Weights of a small GPT-style language model, trained from scratch on English Wikipedia.
Architecture: biases on query, key and value, untied embeddings.
Each number is 500 + 40 x the weight over its row's rms, rounded and kept within 0 to 999. Layers, rows and columns count from 0. Numbers have three digits each. The size before them is the row's rms in percent of the matrix's.

# layer 5 MLP down (transposed), 640x192, rms 0.0402, rows 253-393, columns 48-95
152:538534448505463524449511428520458555505548479464483467436561468437514526560512554559505578471497512435458515441564498459482493448492554448537469
010:451440539462558534467594496523507542527466514502470532513463517521542378488452548501484515486508482463458527506501527476493486592556506520484486
011:533471507551487556554524504470495430457513537476509506518512511477464512487544422514513529499488440438472482563598463414508516417507515498536463
011:543542496470523414501490494519444442557517468464533453458527544456525531564564429494525505555483499507558434420518508590499525491463496518552562
015:471488477409557548467496407536528538542478522462448516480449517426532431509452504466500514525499439518468500485398494435494445508538472463427454
013:526499478555529501577454469532483508459427460564484452498423489445541547467590454532481492495572505580492501481483505536498495439494488519475411
011:468518476441453540420489478514498557520463485526467528470420512491492438457447459491486501425506587511491507540531518484518513517609504489428445
014:549493522546468478521461445464570453487475495525515498493510506477485590496522418469483486517498529596491503599499476519505529424443492507471453
018:533462558429495532476560492504523449493402506473453544531467525499517537528512416460531526528454563484556503504553533510476609428462484511552552
147:511530553475480487426483416475512362457515479478527532478494512499487495484476487455479532469529474510559501520543528436526467509477488525528451
150:542499533565525485464548507471479533552485493482505602525519493474485466480496517475485511476562459477428553386532512515504484474443522521517417
014:508509531525447569495435524494477472471555514526560522473556463582449500487505479518496471529494466547527469543429537521470506521558562523548494
014:463570439473463492510502501495433562505508483508476434513518476509488498470522499571509486501500525417507454483608429461512507521574455448521493
011:547465467462461575472449485490489604467561569563491504460561517527519486500557612543510478478525500465490513560498478495567416532565529458466469
015:483528517534571500526517417537533499543527521451448456438417560464512462504500487546500524567498456560450478465531465520523466514559427516451485
013:504537505498445476474434511520481490530517483545500512482520524517462490468458454518479451490443494514560488545539510473520523406490542562509484
012:485604516491486517495495463464529524446447571529499511522445500498523625517528453488587472510484465530571498591499459388486511555536525510518515
010:524456484516559559524530530512510503501509587497537486523522530492497485480507545527459513492548428591443486551452523495480448472474513493492518
015:457510543483513477497484467483486499444515498517443472488493449520493547577556481603578502493482461501502452486560430411499535551600472477503470
200:470515494520468562555521442493502483508599466530521461455526592500561468521532538526502552544444472556544435529428480563471557478415437493447545
015:468525489529546532551495512532503520527535494516478493524405519472526439502519565525458538534526548526476469480526521573510462578595463483517535
011:441499530506478508465536446477513496468541489486479510482533571498496584539491416477516499470446540424562519557557536540564519534486519488599528
014:498484507523425463538503493495472508492609442512514469529560486492513510476572481536502510485497556465451401487562519537547493476484492439538480
015:510528603442523407507518477426474437496411531500479510483417478503516566530507406504558531532489475477580470532587416494491580542571468498527553
013:533527445510465464507431530492494504502527468463533509503576442502473523471568460547492430525461479561516452445458546473429497467478522523543491
012:554514462528491536515489480511484469469492478571557486475461457514495502432555552518533496529568425539484534526467486523431464493481525466483440
186:508490488453507583500540581508460482497498527560467526423563498505511502457583488556483526441489526498468403513460424483495501566457503494461474
014:471477505459528464471441510572561449563568548416488537500572518482449455570484494531438517515508540581455493469475481495484528468506488563484516
014:510536482499602553527533507528499565540450557457458549494475523505517470447498465442535520436509473579534499503444475469462501482495534543393437
172:533562544540527549408502515526610424536441492555488506484549531577478454502538485551534455477521503527454492520450547485440474492456498502479435
011:457525449427518530469438516492525573488439510473497515526516465470503508556566562516511512462525531531451475528389531483484504535538506489503515
166:508578581516530519499484548429526597501459451561485404440494473467524477491593514538547406534528491513540434439532426527448541531551523485524501
012:451473548440485505510555546436567507501491479470492538478525516513507468516454499501487536451472533446452508475583502432503501547523499519491426
173:486540453494455511463454451559484508479560452459597447570497433578470439485454521525578470544499556456544431501487490536474463449535500478507526
024:499511532491497572461486465524550508504400511507487506492461551470530500457465385422506481493516468605572475562442539550453549461525510523456474
028:512475570467490601473524591466489550457476524549496549556455559569534545488477546469488512444505526503598511574502519510497502485508503479539552
200:476480521480553525551515461514475507540563444514465484527497494477549495516534461473505428500489631556494540505593541514514531505512512490529598
158:467501527476495462526501512523536540471532538513444523502518536519559475443490552499455506469536485496516545478485507490542551623475512524490536
219:488510492480490492528556478483529507480480541464452439523472480445440469490492500490500443542558467503493471470511493458525506494605495489486508
147:513463561450502470531541498442550494451479483513513438436470453506451581435597528523506526489458457377578456530517495481485502450501559544555494
169:477459493492527525555546492483515499555475480442458476489596564479481418500506493588508475544449550592527531525517461464489472451527517472513479
012:484530434468531506527496501478430560479504515511457435488476512512516505555480526559480556479494517506499469467466451499531448494594488488521521
014:518493538472410542466535479495548497551509477464512522483542537502487514421448456422469486487490585490535503511540512500513558377415517477515485
013:520498481477432495473518520524594485532460466427542534463530472490443428483416521488467423546537504538487467502513552495446487456449536594519546
011:524469583515476466472537504485525477461444555541522509459531518554458532530502460495539469468493397488526581624518432459519496466444522521473499
014:501537470489498435449541449525476531531494508425492510483539458519460512473471456494494461516509466507501475546554478436447514522478449484522487
013:477575440595456502490433519520470478512500517493559450504584485504464533449484440512464410569484373531611475507489479486494515425480570517520498
010:544513487533627462533483500494534519540461500501502489484490509445552539534555485421478529484509571592479520553431466482496500473501479481475433
139:504472490460515475531490488519482582520486503533459453518422506447486503554561539455446518607448526442499519477502431525540455500504490451508424
046:569579471548507410524579470500484498573503464445511469453518424407483536437541521478536525432523462544526446508578473492461503506501458442504536
013:550513513459537500497504473469542486521377490481483424414435514469539423567477473487480507531462536452450510541524427545487453517482451523473514
174:492418491496556580530517490518447453466447489533503569549421535514564556486570498483514496541478559469471458515467444467571534390432519529561479
140:558480496510473505534522529554556502550519467538537488521500522476497513480523510496495523477501472507519453554513520542541476546521477509506435
012:513539547473480453546463463507421539467422466547498438466406467477486514519522440510565454506540553520523454525531462568502532488507468529472493
014:539477475503475489434486527477502440466536558484539544494536491530461461537433523567473469547476439542515546522471531422516462451437475514526557
187:512545484492463503506537522510504535439490527530457447484464486519585415478535472466462439569481577483522551481551511423555505515488513553531539
012:500566502479515495546521503476450502440465451503508449563417501519557460462520512501485531571504432462533477455490522601491499556542505489557568
137:447543483523494484500536506546523523491530542447505494534522514424378550493428495485498583475474504528445554515555464492470544501514544470502410
190:514530575530493480452474516441531450560493513509458567463502498474491449512463499550429518496450523560551506443507447450501518615471521481506577
010:512497491498485514482466482459450487450585506529548509481530495517525511489469492572462456542538483422535500499507480517529472450524506483576590
163:515388512430544559484488482508562477572537442541579512502476495469512547510515566475515513510509519467488454532512505477451458486461505541522443
013:508474496477530571497437475522514511442490548515478512432452509519474499600547528526560507456518536519402509554472446459573472532563533568463443
022:489527518513496509470485419493493536527574482473431491523472470465498543512505465498550558532483458516522437445478561462537512488520450462475478
012:531566536615556451530475529496508479532577481531493483548550488467529527420493496436461495545509441513517464506528482487480512445453510516471456
014:498541517536517481479520545509384516526471552519467558513464484559475487450432496560500517449514520593605507511522531488454526514572520501444558
012:429472433556496476500472528496455501500572474548453478572496508500532552471565571487477549439548560460502462451511524571533521561530507434497456
013:520514552521490560495441541415464482443536542566539514529516533556500525481522517512511469492478424538586521570420489533560493480516527470517536
014:516494474489535405531547504491382474522512440489505480561486449525478550496555476487522559483518534492517480459537533494484571534473471482566522
012:513514493473451521480394469525504520525534502557507492471457495483503440422518457508496509516526520549536452507452509544578508452530509516464477
012:488548563450551475490541468504524509461481520470439507502540579494544470564487494526567515417460531505479500484492436468487480556500463506447503
011:480563427418465485492492484516434575498443492459485507532502472494462492508486527517518496485478566572508493439447485463448512496499538454450513
015:463529454499567520557505561493469517468514463505519499552425536524543419440523512440505528505570446501523512470509503483431467531597525441471512
015:549500511535453608478498482576493534531581533522512470498491512498563407491483561547467516485562476533505529497422579554511423470472509498499515
015:450475533474548524496533461437517448430493489545514481521475530528565459546402505502511560478420540402442539438529513473549481517477509500538510
141:466477477433440499504450460513498456578514572422534546485488443450422480522490494494553508475512526447569555542494545550551459451437481535460505
148:479581473416480453501515526524360484488474520502504488462436479422466529540539499472512451544535561437425525485519488495475486465446499492522448
016:511531463457449483516451499528495493474496512476534517467519467530446507549428535541467478486514538479445547564471488477454458573498529543544497
015:511553479409466476488528508524478494591491504449470500485483526564470436508449538542479560478504603514477485481504529525494489576506468533491543
010:527451535530604497535525617460438421502494513529533534536462520503489519455544504505496500467517480551487499548523511485469544519546470420530482
172:426466520570462544439475510524534571454448421470425440470507447506484499475481419521509517466496519529429506467553469471492513593526499525506499
019:489601512446530549519515480444472540521455539504476529533436509528528507515478537500524551504518500540549481530474477473456525553571471459464516
012:511589502507428526486469465488564523500517567486474547461511524519466573504506445491518425462486544563510412543498483512479492447504537537480523
018:515561445540528452539496562486418544477568489557520498539500471492464530414602515492479489503529447550548459533471527526490493518564500425487482
020:509550516557578406516529534514466482541475438506459475559511526531535582423545458500536516467492569474549476447601526492523544504499460473514495
084:521489513520509422500492537522521416464520489495491454481499469489479540522523564472516492535524480549587465492601534491513470430485438484525560
020:438507461535507548527510517549450509465549508538502460519473515615513430454520603537465504510522493451528512472527471460508414541500464469550513
015:452495506444560492495523523495410442440516575529479540543496574540506469571493577524515553476487511512516485498502489502480500552548472463533585
162:526487533516471494427442523466466490448464488575455488544468516493452469521549505533528547585486471499513508532478416491490510490423447564525448
188:507524459537491466494520518508481454488451551487476470492479415474552453534496545512514490540481497500544536483541521550555525448487540506588506
016:544507506531432508474449457492547491483500473544571502481564447487454569454537460497494456530505486584525457560444520456493489404433552487518436
022:499529529558526635440529462504521581456523565524473532480358523522501497502539546458514469516528448571568516541477529529521458494529516542441550
013:505553452469528560579495541481492554470493489518517468461453501515529437499527502531541549453516522519432493480558509553480490545559515485472499
137:512502486496502417475499545500483540425481518492527491421397428512537467534507501505487485599419478483543503532491502389474456504473478490580530
019:532533519514587498529505502488487474487406490504531452492468541535494437545509478451545485538497430467531502498489471501517482491453501528517496
143:530475550530472446539439510478482485531550505478431563466473492498533447551432481582506448524431547516429535471563564499460506563497424544526513
012:463531514512486563548552510458457506455482564567541427537429553551473495495490558563543506461529453447525522496572399474527443521567456385462485
188:462505538516542526496475460574479449500458625527552524541519487476508493457514500479525512407486490488531507434507504467489529539556491496504581
014:500508501410490468504466519537475479490467514451517551520507466535548474587447508517453498527509496516477502468474521556452567558473486544535569
011:505471444546499541485475571514463553554550544552480552489524538515454464418523528466473522441541444572450514482521508492503520444503482512388410
152:497563503467585474514494499504500471504467530436523502444554504548448433514543486485443479543535431518569500406487471473482479551474500517522538
167:489543422520539548499445471449541603527523405532505562512503487527491563489530551524507445532485467484508502505509453531575456514449443441469483
011:488603448484489453513475505482406491500553466506523506545572525559443480424475522487470482499512489459537444442547485487455508449469477447448531
013:474524485475524567485558419510488624474497579493499513467416520513534433458520532441508459494527429544483540519435517422460469527541485540510475
014:477513547476494537481492461516568545560434431466487560479451514481550500506469454375499464533496533514475515460490582570509583458480507554479535
014:483525494521422493478457492481525499525610515480500474497602481512501535559458547581453507515490529481470444487518457493519458516543495479529542
016:520521518603547495473528514455452498426415512532532432515478427489457596489539459504551432526523397486564553539503468445430514457465496469532483
158:567428559489536510467596506440528526497444473531465521470494498528479437497553462487427479573502496420533537432477467496475497517483522487523467
013:458473458510458521550535546506497506451571520478535487496545534478494452508472575555471455508507522461447492480563487457453475506472529471551527
145:517533531481488527505499488494468514475450435528448421509499542496470492473515538550478464499471540488473530440468473478464509440473477422493490
011:477523462494502480502507467525545564572506497383489419435542501435445412496495456463483497534502533490449473504477442450475455413432487532469493
206:462487527600450533484466443527502414498485510534556474487503456550533528501545493512545549478457530492499461515484458467528466462492508439517542
012:557552456446512520536483546471450531526450482507543493481507509522439494422496440449504448517485481504525435525507468483488478463481541505473479
182:510461450512456481578467545452407522556513435519512484541517479593548493624516479506508535464458428512511492535543563518512493430532548522499484
122:487489484496528541534564538482559488553561594594532522568466479503517535493536569448506458437502497494542510508504529507518460439456503502497497
161:445472460515559478484521482442494520468507441457579415489426504476423478508479528496495437478439515468506396533439506484410530520466556496552501
047:471513513540469510516450484572473531543558562505484502507504462533441523435553469519501515480539435533557427493467479556528490492586480502489437
349:546470557492504487521441517473478488484443504528510546609559541489528567555500489456444539474518454550513469564499551489536550535527457457440528
015:550501511480536557486506497521501507477427518500494483457490536530519404618478518531517498481487511533466557529457480540491430554480502532441515
011:485535526552531495552530519428488550473561502520464505509532468525533575466504444488489503480487500533502449491501465432506504458517547491438454
214:395437546498550450448483539455490528559490536517477517541475504460504503600508483425450451526448532504436521492523500394469448497498533493537474
015:547462448517409493507527510569425549519445491487519553497507461524524501478534486463512445480622479507547500536499564559461539505467536507559526
012:503479486505460472540572545504524519527551517433586494524556528444417414483488534463474443495547494547497459500540514493431497391430552529541543
185:445442436505517493460551515611392513499507473508511485525508594484512520520489527503537518525485459499460480494484479593491468551605539445531478
170:520458496443506550542490459517466562498550470505524578489594504449555543512494494466448422480501536486501552448622563489520575542463530520489500
031:477526517477559486526520452484487542505504549489509512544459522525560560546475513509467504457490517542524535482408461505511491459455452476492533
180:508485535428541425448442451496472530485478502467506540456543443501478551540492523559480554574445450475549467543494396499481538500454428523478489
012:524528538568501388484441514523465422493547469483523466499572462523474570505489474533480466540518521542516427484497479578508456481474438464514564
014:502457504562486513492471452471534444497618481544529454516538434492523551546534544572449568501488523452480497517472516534627446505480463430560517
016:538454548445528456512488428502475467476397478527515495466431518501490476508574441514550495525487457484485493580497435467490475503496473584509434
198:452538469465544511519434424499376420536578583475546541492480509494572503482496493478504546502473506562468533513504490577508448513472513463471455
013:522496404461530491544506532538464552533452437491487512548483464484495428445523521494486552452520507501451466478514524492496487490556500455459445
132:467480567524478519484516465505426622496504483543511509469483491494456504491566513462504496603506466536556512473496489561499506467480449552490441
201:543488530453532439496481519536455532438439562478514565486486485455534490499554534462496461489495516467523528421493514421531529496504465449517471
138:523507471468524478533471508522500541520499520489482543495519456505478477538566434492459501443479485468512468544491498535570569504548476503464559
010:517531576486451520468496472518565555505483489523499462468514508523550514565464518510503501466500541493514503528491476564500487573452467544446451
113:499480511588504523489474518476473492451515479441581562537514450543535505542531527483520532563535530485533547485481420482588518479477444542502436
185:557506547455482529461492413587515469530533489450498497505442538510594551484464499452535515483566527512488514508521517503482505500511467518490521
202:488539474553471533450479479458410441511580493531489478481476435494416486512495545562521500501531479533504439513470480454494591490502472516477475
015:518595532469517490490538474500435574462429528523471546496467489550544625459533399463561439457521439511608502575463466454468537481533484483492485
014:501484476471492512464465512536524450487526542507483516519521575494496432485502601503450553454556533536498493477413554481472460420467515523505522
012:496524546533546533521550534499571506480413550521447555540515500542534462509549517479562517399532468560545507569487435454556482569546498506428447
# layer 5 MLP up, 640x192, rms 0.0522, rows 254-394, columns 48-95
022:544570511475458466495511492496490479434472508520523531515528514413465614518578457549491488409498534501461494485465528510491498450427487544521518
022:515535508495450497463503536540512558564463458471502412491507533486503456417530501446505528522509537533502484549415488515501475527501585503437563
018:543512546485528514469489509454510509517455505531483540491525496484498493457487528508507499522522469501484518536465527460458503445584532484552421
031:541506517513543471554485549484517531439475508590510534527539500485462589486525512542514480427510606509501492497495532523522542473435481491556566
028:429480505425494442508499524450493526453552513520576515465509496575481478499387565531549501516500486511487506498489491506552516504532488458545525
023:541451488506527506501527455553507545475492514539458495532511528530588497558495526514492492508453490452500472458426539395540551514409504525530540
030:455493489466546519574515546520533551515508472519509433497526503548497410520491541438512531466498472480520475524534435469541462589548530491482558
038:467585509537505488566493488486498581511569512585559425458546502454432522431581520493542487458515495508426457567429480504496415566576533488529476
162:461479491497454457613472594463457600477467488505482510504492548480537517532486518537483464505521541507494515514449505527447491535536498457507482
156:431497476460454519538514487553468482441490514519540367552451497488436539485480429505530515421550471474487467556489499436492532536607540453492525
029:450549462482540470430507442551480486538516428450406540538474526503556541505424471466453526481519522473490558463566470489502506445449446519494461
031:547460504521511530446507466537543524493454525496516497481470571497569439536485494477532488567502514510541529502390560454501518501450544497459496
023:495485520528530514491469501452488424485490499386502479503503512531610478519400489518542543563481507502495468416546482498499541527428480561455534
034:508495489442519517531509503496571567446420479598526538522527515444472519498540522435512492406505556523541511520491582481507534504460564479492511
029:496527493488536502606522521503509466489528522474529426477486463492513426553535534472532513513518418511505457534490440505498436634552491478494531
027:506458502612539516560498494501532509569511461564477463470530507471528472501453535440461554478478546513506485472492570561520447496509556501471473
018:433477499514497478471532472537471434506474441490476475483475472430530577542445489491438507448491521486505526463579620582513520515451471497507525
030:467530510539521468464480465576547569531524467530547536485452607493475501452497515465472523490509555541499602507436558526499531460482518491487499
162:477516555515594464555466596491466542518434524497501520588422504486508529498474485429531511488588488437486560518566511512573466511586550543498438
030:483525466499496494495556433474507479472520518465554540485562456433545513536437491486540480461490493508556492480501557468505523456415476507508479
022:534471507527442534487447515474523484547475523465510505468520431497478474405517518517533514573514458515494440551468436493444477504551524504454464
035:506495457432516518459522516527528522452453519482519516513450571572502432494495468498491543542490477517539606513468454407480530511506520514453496
035:484499517555510526510456462512586618522485475638540540473520522486451495464534521471499501447484537527420471518399587460532464490509620479464441
020:476525511410558486487528545522478455487506455479456524516439569568491498482476523499502518520575548444522549501545459564515537432581441477550498
022:382538516497475470462483437499439501523559463428468497525521533539542481516344552524451511518462549465489475456549510513546538469459445507542498
183:447515497511528498448486492515434469508454488541455495463500507509533540503542450500517572468474435517470408552451456429482559549472536485517494
031:548547528482553472507569547541538531515471418568482464507486541463472571433583478461511468415515514500556546535533552493507548434536523520498532
031:484516499479437417531548527493470468454507511475514413557528491447439520589512549541452509500458535486476492487534546560550502522441422446585578
167:359404467432501454584492507508414482476513504454517483487467472469478567403467485431477551515485525487465519524575469538587465510524493491540529
019:507495530609596463479520491502501552520576473547507502503449510507522554483436460516491469485478535542547551488531536511555528485431452499519463
173:448540456473495499545515503574429408527516545448491540552522450520405498512440507462465486551528408513422491498502493529492419450541523491445576
028:482518522553464502491499499573468539536512558438546471507481435506457502482548492571445503516529483478501439497465462576477510495471401485558613
171:531561490555478480585503489490524501547437516556477500467508543437521562541529490457483538441460496517536621569505498493529503528509489477526534
045:470546470489499438546498489502462494496549501511474512536554442518450523520494589541487507460491487449414456496528452501507460569470457503606509
058:498515532550486479515493468508441428522532505437488415453553418462534507547470493530505491559488435473394439480525521522482463568480492510562480
172:536508505543458489490494518464514577475467508474548544515476483492452514455499525514487467388556475506483485589392456462506511469517436482483441
163:484474483519462484653557573504521545449515569518513517569471500490526496487513514475502487454488504460537543522490467535474507455523471539483530
195:485540475514523497524432519527421525491476459578545527489485502542564532504451533464480575414492518476506517557508523496515499551411525469478500
167:476502516589512501532494500519408519484487597495532551550491557541456454542431507452508521460515513601432527512513501423514464543545518512482559
163:477463508477609435529573488496601515514451530475546517531507493506454585538523489427451511553522464457500470512443546440494554524512432488564489
022:531461561567517484490494478521511489474499589512550475452478454465529467545493513485547479547502468532490505483496574505516538598413498465520513
031:487526475498504503543511542524490501466498531457491426490498502526450441525565513512525512543491431473499450543490434437480447633553485504494520
027:554523511551578540515559500491520536519512487537454465555495466509521537532529435475537506433509500507565483498546480516518435514487469510491494
020:514524520499521527535433550476509541530483443541439448485511517495521485440508482483445516486486521497423418504493490559527448494569640552460512
032:549437502495490563505483528444526554517407447612407490538487585509555492519541476448499530521462575489503468474470549462537487455477638518439488
025:492500514469501542536468497459473410511467449464430481480528476513522433540469580462533523542543472474465440502510485543495429548550527501507490
019:433444500481450449556512559463488532509536517505517496513495507544443464461466586505469526526480535510549466466560488504568548478557476486495585
155:478542483519536541461559516502496435487449532424522478515595545519485553434407470509563510445510496561527483564503537404483461477514493543504538
064:487434494488499525463480480462509487489434465538453542521440583566510473553460500524483469561475545458453468497433547509502494475494558515480427
026:522517535503474482511473503502531590466532611529613533520554462481475470457558518540543451435516496517567448548426468451513500563488524493520560
179:457525471570519514548526421501476443508453550411476519500434542485486433445475493438493524435445467552479474496410496519480564491502481531512518
143:419506521508530460527438563460452446449498546464521487510424506527531511509471499517560470507479505443519498491475494472505488458525479494445534
028:449502440465525456468485487515574584461549523562548555502506541546487429549469519482497504483437475526485558500440520403564477541508555498494434
029:499527531529541551585459495486502468530496469509446473468496479478528520478553496411518519448548496488471434485583499557471471526573563528439534
173:457510513508501516478486486431509474588474496493554550517479491546470544416518485438504503366463525471455479493426522499498480538503470421543439
024:501484513524460509448485458486506493507509537520501557470517428441464538462505524549510468470502543509465519485510558495472517471483468464527420
170:516529468483518527450463493470481508492474389548514466525487519557617506478529472507480436473525494480472433535421528507534442477529508513508494
165:553467492495470501530490511461489580502515485457505405553535466543555577542596473453589518449502489459551484559491515537507506441532499446537432
021:504524544520481541479491506473499418540500507395500494442528457494544457476474516487600513529540429495480458508537484495442474549543528543446506
176:541550500598460493526515471535440543451475551599498406538524513486590439477380512476508511507457517510432524541536464591483542538545554493477540
029:480502513526543430476523472530498555558556485438545476517510522486598479484408498484500508492488494524555546491535497507541564489420409503530556
048:463518458440542481564457545488549508455491459595496545492443557491456535482506475495461523476512560521458536502510491521498527497521523454472518
023:486470462412441520534486582460471435476419468442456502503543517518450437551501536461488520516506510487473505483536474474520476502596570489434554
033:508501470525456470504538447494509422482475446517426464503503491447545544610517510456499478514456488455419484443498592500525462505434536538461426
027:502428477489485480461533469531471461514498506404477522461491521555536454557444499531492450591451456492490570493482478430483566476500440504524443
029:455569492543512480514470480506487420526533466412472476472493433460508522509470508499485515488500458513411497473609505526466471590502497529484475
028:501491477469508511448522489487540559503463496586483555479430547528478522504484462490491501539489495541464530531432555451498501446554548493447400
024:502520498430569465546531471493503501445529520458555490493524477537514474591465483522561462492487415497459547512513474393475548624454410470569519
021:552457509581414469527474567481505550524477578572555548501437484479437558406633549521466471489521556530528538519454558554465528432516518483499534
020:469433467570491483519549518527523521466518524595473487516414551561489517527551495494452482521464546524512542451495576515536475506515487491493462
035:505499526519439471436514435515454451505498517437479513510535457481506548498421524587482481508476528469468473490468580530488561434427424485567506
028:545524484420536465492488502475427384436462499415450485505560490473514547490481476504511484506458451469441575503568474493487542540486461514524478
033:465522480535407511496481535505484497487519610488592515487492413448433520447588483556495485464540454546521457554511443515444483540532479455466568
167:491531516507516493484573523519490524507503502533522476530538595559450556564484515455499558469585422521514442574502510536581523504537518455557460
160:463537563491483441517549541484506511470439544526475461490489496499482358469522441430465487512486509564531483530468475443474480476494503588557410
033:554439533551528555416518480533512537548464485540429505529482498529589503479479447475478493497493541480552502458528506486538511400442536515474476
030:592476497548569522512562471514550532490475534598476477519477472444552552540596448438529427464499499501536508515488567480504485499467505510480427
019:442552545487457419544549495511472504578559511469553436446526416495473506481462525534482486512478443504484412515518510532521540499540475496540575
165:516533448474459498483553472538474457554519583492515497467435524514449471436478603471491479449540441462525489538505544519444477390498492557529456
035:488487493599469487540499457531521479474521498585491475475508477442463542516545544464478475480468532485463500465490654517530479505454527490486450
021:477506472540556447517537533559540506532547461496515395533526510476533447543487537431481526472505472477565523519548526528530458590476495481546496
038:494429492421505490521490472461486470487457459475422514487505547578556442597403509479488498566470513467433488442500534458534570452476533493527487
045:481454470481416513524512511481517489481482557495557505447500483499439444528487555520537452556490462501503488573411511470492479502572502459465470
099:456530501505481520451468446468563600570466476511510561565508483519597410475458464543507486458447492466408531526400505508467493512515533506494459
040:560553545472477497431466499458479423505452500414451488479512517440567553505439433522522493524529459528463495474503549540463545474478521549467497
030:526578529624483480528542428505532514556531521475527483467533421411513555487548472419525465483535445512464474524494583531454444520469512545500456
152:500564521490506467568532502527498465508479509433481419533520475516548427499470451469560535451495505503528500513503523557514484442509482512464555
185:485398506510463509507444514518452552470514499505541489532447571493473577380521518503458438421551514544443485550486518480473479476530521477497489
032:412521491484554506553510511476462504523530483483470467499473543589542438523425533482505556535518489475496479489534411512525463560545484513504562
051:450485496428525479552514509466495457506507431515452488505556498456584538529417473477478516464457508464462452454562549502513502465467512491506495
024:490530478507448448409551426552514519460531555472576524538463502471493508512458495566465504456471504515556550510472547495507557467401424462533491
165:557552496520567461509560546497537484450490480462535474523595555550560517411485468496502550512501457574544462497534548521504470494464488496563501
040:484532532528478475518510494427449476536526552485561508505555434433511528518475531552518478487536511552513421525490497570503480517501487503533516
166:504553525492524458564532495548458555450498467522516464555500517474456531508522420505531529493541533493546404528446429517533549461522560477435500
024:491499548578454452523480474528468461517526547453539513434489468484552487501429528537487469537469475525434432495456601551483523526445520517541510
175:515472418521476468467535593480521535514480404495456446429468515571503529527437515487515513489520482506418471575501513517500508453508528498534456
031:550544520573520506469477463542509508499520481574497534493502474451415598435579473495487462416516526488474550506519546515480492421509511493519429
020:451505497492459430523557460503452452464552490397494395520502528503489472624436566512497529520432470467503512493555518462546484550470398471574547
164:481514478501415529476545505564512501541494464547452447548411560495578609507466422501537556351481551420469453581502546510496526480590498449486484
173:468449532534523470445550504532521420488457605454532452523524486491419466463495504522555527425581468525508460521473521463492487538509512535479543
020:529478482554461516532520515489525460501474537512438479520445478522511476580551519495499479567485514488483456505493562443490491498511543510454483
032:493542519479499456497466507479488479480504478493477490526544500446502575521437485550494520459491557479452448447533559556533528500432466487581534
032:494548497500499474516510534510521486446562506561530480543531467503376539487505521587515502436477478483517470545509452452511450527530455446556455
031:572463518534574571458527499573539470525414437492454509492463568499578466480513472427507496518523487490562583511515513462451507489493569544428475
036:432444502472449496513426521477456483530507486509460539446514533543516445487420544488482521539505546498441436472459502565562496477547592506468506
156:383448482509464506493440436479534460427499503466480451552460463442489547460511468507562525452516462487450520552524495524526510474564520514519516
027:518507493566484511418560485505495509503479490434495488510451505483565508482487456487525539515505502534589549500505521527453474488458514542455472
156:383505525548500519491501510523457423545498490493559503536517416519527489510504454468541530487476448459471460532535519553481439490469517535507513
022:528476521405499543469493581441521578458421565547507522541491532526497469497537480524554513494545533509561462499454474492531553536502521511519555
203:485521439453592468548504510471491538527488468485549462458485551539451515482419512487446502521508518460491530555528553499518502529512453526500489
024:494504504536497464533558509506474441483525555483503405512525484486531459611477545555472540494465490478495456473462542506540484551473462504534528
173:422443540474545534377516472537547485478498551472505455482493474422432453375504515519446470534544534500429486515503444487518517567473518496512483
145:461576510488409486492471436541485498436524506445476506475492495497557526496491457512491551547518550528476449542510524525430567508492493520473545
183:485530515544464469531519469520501461525485596540470514491483468513564499475529493456505544513521452482544525556576450539471503460494508493516483
075:559487491409559481478519515466551520469452427522458531546454522497538493568472471463510489492479508514461573471550537437499524473444502527497503
284:534475573499483468530544431483496475507457500541510487555576557482502562509571476462494573484542513513548464601459520458548580573525515442429481
029:483526498510459449501487497530480514493561551498575531509519457455505539411547548506478485447513521513556544493496529521528545466489497517497518
020:458462442491432495444535537576483467486473488436461469531447552525457482556496557498412577525489525472521613457533541494502512503510479497440563
180:583519533520503482563470519498467475525485497513510462472511534563557509449499580477545553509561472478539501531498517543507528511493485497442517
034:509530487477533482470511471423487466489501460494436491551531542556585538545417475507518522553466523493464501481508430497524476453431502544499409
025:531529521476519526471587496494482520532466464431426441539511517504591465542477424474517552521493452463511452509525511507495467491482481533526511
196:510567503520515493535508444434512505452476506572517401455514529501516559436498540448514505428515513498555519510548542412476523448487501500483524
176:437519506515481504502531495498512486478469499476457434511478494512492462491474440454459549457513392509525500557478465447491449440478576473526614
057:518510545537490504540470563487492421482516527543487515443529421470454504478515501458543516501516446499457477505597541536468505527561558516498498
162:451597458560483482551532571531565527574465505537490482504445605510495547557558463501530513419528556440483536568503540475534483472499560477509510
024:539441526439524571513496542485547472491428482539459567481474541572522445492479485446527479524554498457496518479514477459501540466580600543430496
033:502470501463550559505457517534503491521470482477473556463446547559535450449487456456509503532501459518518563497554422427446543507551549540399505
031:499542528480539486527505498411565616510527513528600497517527515503527489465491507507527514439527521564510465520433475526556491527483520511496573
192:560469505568473490489545564523538570482445423559481482514531537549430498486521569500501467451531485423544509533574531481485529525543469546541527
028:508490510498505470500524489468491530449533564533530473485502534547519474567479485535532463540478521501478474505449492479562556465454435456561524
149:498570463516558484488491529534509424487478471534506454501540500498576474460392451538549519429533524481491539568559514492506460516519540418521512
173:453539497598454512442526494472464527555514436533460440502460507525498594475423507459504527450496488432474564569536525545529528511525529509500502
154:476466490495532460418518478477494498453475559524546477413497421425442565517437495471560489471540476469417541556511534444497474488502493511542533
019:486485478557530488476452497563492553488566511459516550536474517522465490458482547502489496506505499516572601477543468480509484520517463524496468
132:513549463445484470493539507521543433606459516550473445483568549473433551466461458517464479450524493494489454518492590509420458487524506486497548
179:457478472547552489540528612461494493458468444595559503527518452490460511442521493519469508454472488480511486500491496499505520462480522470503457
194:491517489503502502447543519549533547470476506460599503485503565488559568470464517449467578527508477437517493586518494450423545546475522492455494
032:493475492546485478551457535471491454495508496571456454484539493493493448565466583497497538537456522498432458478487548515559476527516574485502463
029:559494577528542435498561534494449500532509498431471426464528440506548530513478476494567459532515430475463499511562533530486540568488410505582556
018:498515493540474432525487506553464478514532467437518446495508518473466516548529530483452473469495515478455536461509533538522532518482472531522547
170:486481461527395478474536474537553472540460580516537573444473535506536453480480521481485540447558443505476490517517464422477520494513480517482538